{"hidden_size": 192, "vocab_size": 1531, "hidden_act": "geglu", "positions": "rope", "attn_scale": 0.177, "init_std_o": 0.0496, "weight_decay": 0.0, "warmup_steps": 200, "decay_shape": "linear", "final_lr_fraction": 0.0, "max_seq_len": 1024, "max_steps": 4685}
Each number is 128 + 32 x the weight over its row's rms, rounded and kept within 0 to 255. Layers, rows and columns count from 0. Numbers have three digits each. The size before them is the row's rms in percent of the matrix's.

# gate: layer 3 MLP gate, 512x192, rms 0.0589, rows 286-303, columns 48-95
# up: layer 3 MLP up, 512x192, rms 0.0553, rows 286-302, columns 48-95
# down: layer 3 MLP down (transposed), 512x192, rms 0.0572, rows 286-302, columns 48-95
gate286 103:173170102095173138137089215117128114113109145139104067145097114122141154162146070131140162071149129077145173151074115149106108127111107126139155
up286 101:064141158080175117159133117125099088112109172170130149160130073156140134160090105107109131104144194155147147105118113110180146168149152076150110
down286 094:148107150173100173109066191107156084123122183107086170130150152159120141123129104127117158139141082117139114159153102084119105126116103105159167
gate287 099:122066134137103077134140130149167115148140158132074147087091117092117090156167100109080117135176156159148134131125086076204148182159095115150078
up287 091:150146161163128157149153152112146137184154123105111095062147132137119129154144186143098113148080099125134140174109134186130191098146143105140134
down287 097:182136150167144179146101122082074114127117121110116104076126131102127151095113195162113146117141096079090145147144126138105109129101085154129155
gate288 099:137129149093064082130117150186135129112167127128126097106105134118117163149157134147115123167134178104079084127118179140073181145092105119107076
up288 097:136121128142146127153167129106084083145151156124128141133161104172120154140064107173122161166167137119177127149119129112154091102214112146109123
down288 096:112159131151104115130138138146147097106197166129138058150139151152095174151131172152192145133123157152126078151063175109127134144179136103145045
gate289 095:133074065122168079197142113147175095072147148113072127080099096100122116106156191152197126196160144118151061133165170138137055103122213112116120
up289 090:154128160111106151072113106149077125111083134133177074180104134187148117153110115093087134101093128133158144102118164152141170170147157140143149
down289 095:138100090124124124146140122124120074143145129124103103163049145164128110124130210172117161143131175101146159079128168120119178111161141077183142
gate290 093:122159116079121128143127150143129135129102112170128092127128141047134129124079147087137036164164139136108108144137149075134095128079124101140081
up290 092:123145106146151137113129090091154152141059111084103140134143136139135181144152131131111149109096115213200116128093119145155194111174144168099141
down290 100:116149131095186155139148144084179144117096129125059119131109136094146098114068147095118101114132138150180102137197143103119173114123125134139103
gate291 111:152109117150132157113141185134101183177130120118142163118132138127128116087077181161169120126136101171178154100092131107130077096113053169155142
up291 108:090117153149123102112131046197186136119114117148121121131128151065148149090119048075099179086130114150147212119162111103058122105163126123153076
down291 103:123106178139113107138123135121123153136139126158167141181161131145122138221091087095163125152119109153114106116141146119135110128144141069168134
gate292 091:211086151147112073108129090180134095118143107096078114126181063153194128106139115106113079111181123173135101133188107133147161104163105132105064
up292 084:184088079150109117087102120144186176115155082143083081171166120147163127149122127141146155134152148101100035100139094142129114106109148044110123
down292 095:151149145138145074127100149117073147164062078136103169084117152141129108101104131129138189063129079099094131153078155133154217150131126100138102
gate293 098:078124140163194136129131128154127109153200150128088153108101147116165141117048147146169150114143102120080108077197142111131163138101130123092189
up293 100:143171105145121062095092071126183130126096174115161095083104102133091103091127112043120177093090176135098120157120124107124152148109128141124094
down293 097:147137127166163126090118146080083138141067134155103111112158077069169147073146071106109136145138076184151141158161101138092179134133090115098118
gate294 087:143074149119144109114150154113131128087133158166191145100188109115115147146116107106129143200176148108132059173098123203090128123133123139158130
up294 094:105166132114141139107138106133107158121069178142144148136159134130143126163175061135142162104118101222144161154104095108191134133107136089137134
down294 099:082122111108102090131125111161158159095137142103105114162134122128116096147154073116163178182133100145094164136122078123125097142090170087183107
gate295 100:143098161169149112138095170115095132149080097184106151186110187105067138050141073107091129118155129121079084155057151136157093083176099126128141
up295 093:161132130152112139167131167091123126141091115136093165118114156147125087121147156143195124150154127182177102194161126150174148157147120076130126
down295 099:200138134173090051117151170106157093056098152134185133107170149109135067097174091170152136113092097134122141150159158148155115149129149118157104
gate296 089:127068137123165074116131207116083122087116150085142182108117137135120129114133141137138189105099109167167109125082188095030117149126173130126150
up296 091:068180129123124115160078107168124159120110092113175090145128148099179152127148160066128099152074151108097127186097075143203156135125077128174097
down296 098:141164095145237132090148147132174099137129058169097092104126154073106091134132105078153171138071127096138153142168091126180131163141157112151115
gate297 111:117162164143111139109057094165118127142096149163116176045125108174142158207119169206092066116058076139140170090161150158079114154104135196171099
up297 105:108116128156196146185151136132078123112187115122114098114151143106110133092123112139121126187138194127103126114104135155101167141171112133122104
down297 103:109150144180124148117118177173103088119126108121167059093115084145121139163121079118147083106138127040152096091176108127098120152050154146119132
gate298 091:151104178090114107087155136096086091160102139170055076111170088110097094182075136121205161138110131155131107138127176130090170135099103159126087
up298 098:120140094128132108156069146141180159067123160139151108195122161135101144027125182127117082126146111078163149114133103124164121146169150147139119
down298 097:068143202159093151131165072157156098148166150173149137081109115148100151151098105156234069117116118083079121180153129132203132116140137083132083
gate299 080:110115123139169144125126123136161136133129112114121141062164149105163088139160127182092064112123166092089150172125142116169118117183095093121200
up299 092:125097125102109123163148170139101138117096095169114155168140114125103079150164121141101158094216096150132153131172116147113125161132168108158116
down299 099:065130137077120170166149064139108107181093082155091126136097092165091111143136102170126094118149124123135101119122090127112113160143168204141068
gate300 098:120084153117098206078179158178095113101108131183158104152097173123130086122082121162115119102139108136135150113100095138106126114121178132161111
up300 096:116135163144022184134074118154126168080131155053107143156150129048156110052190142098105145180135167121146085180114125094090172143157136165126133
down300 096:189113145181175173138162147089083086123118143184139091150093145165101133149048095129131191092147122155176159066166181135116087123119121039165149
gate301 092:074118126193074078144189104129097109170108091139079099182144133139126114147108143140200106084158082157073157134097193164134138130204142107165114
up301 094:160132145097150127112082201110196126060103097069113110089137076145099170084154089092108178178145191101113120145137102080109131157075145129120133
down301 102:143146144129127129183174081138117109129142110154121152107091103121147148100153120174174123152120110128140145116152132140115182119148136167175135
gate302 092:046123129087122096093180136108115096142100150096123150080050145140188124136109148165145157108116107092125155158140114073105071122082138189128185
up302 105:113138162067119129109138123160106155131122085182150162168122134132135115126171128082127189080103157172150172161166104092135157168135120072096143
down302 096:155123137186119103174088128156144129147108110059151178122132121122140154116072102138193083129145136134119141109136095110083142102095130143116105
gate303 100:191131100132142157163150055170101108125142115134114108134121159179157066122151100129148127104165095102083158142134115118194135147085139137144135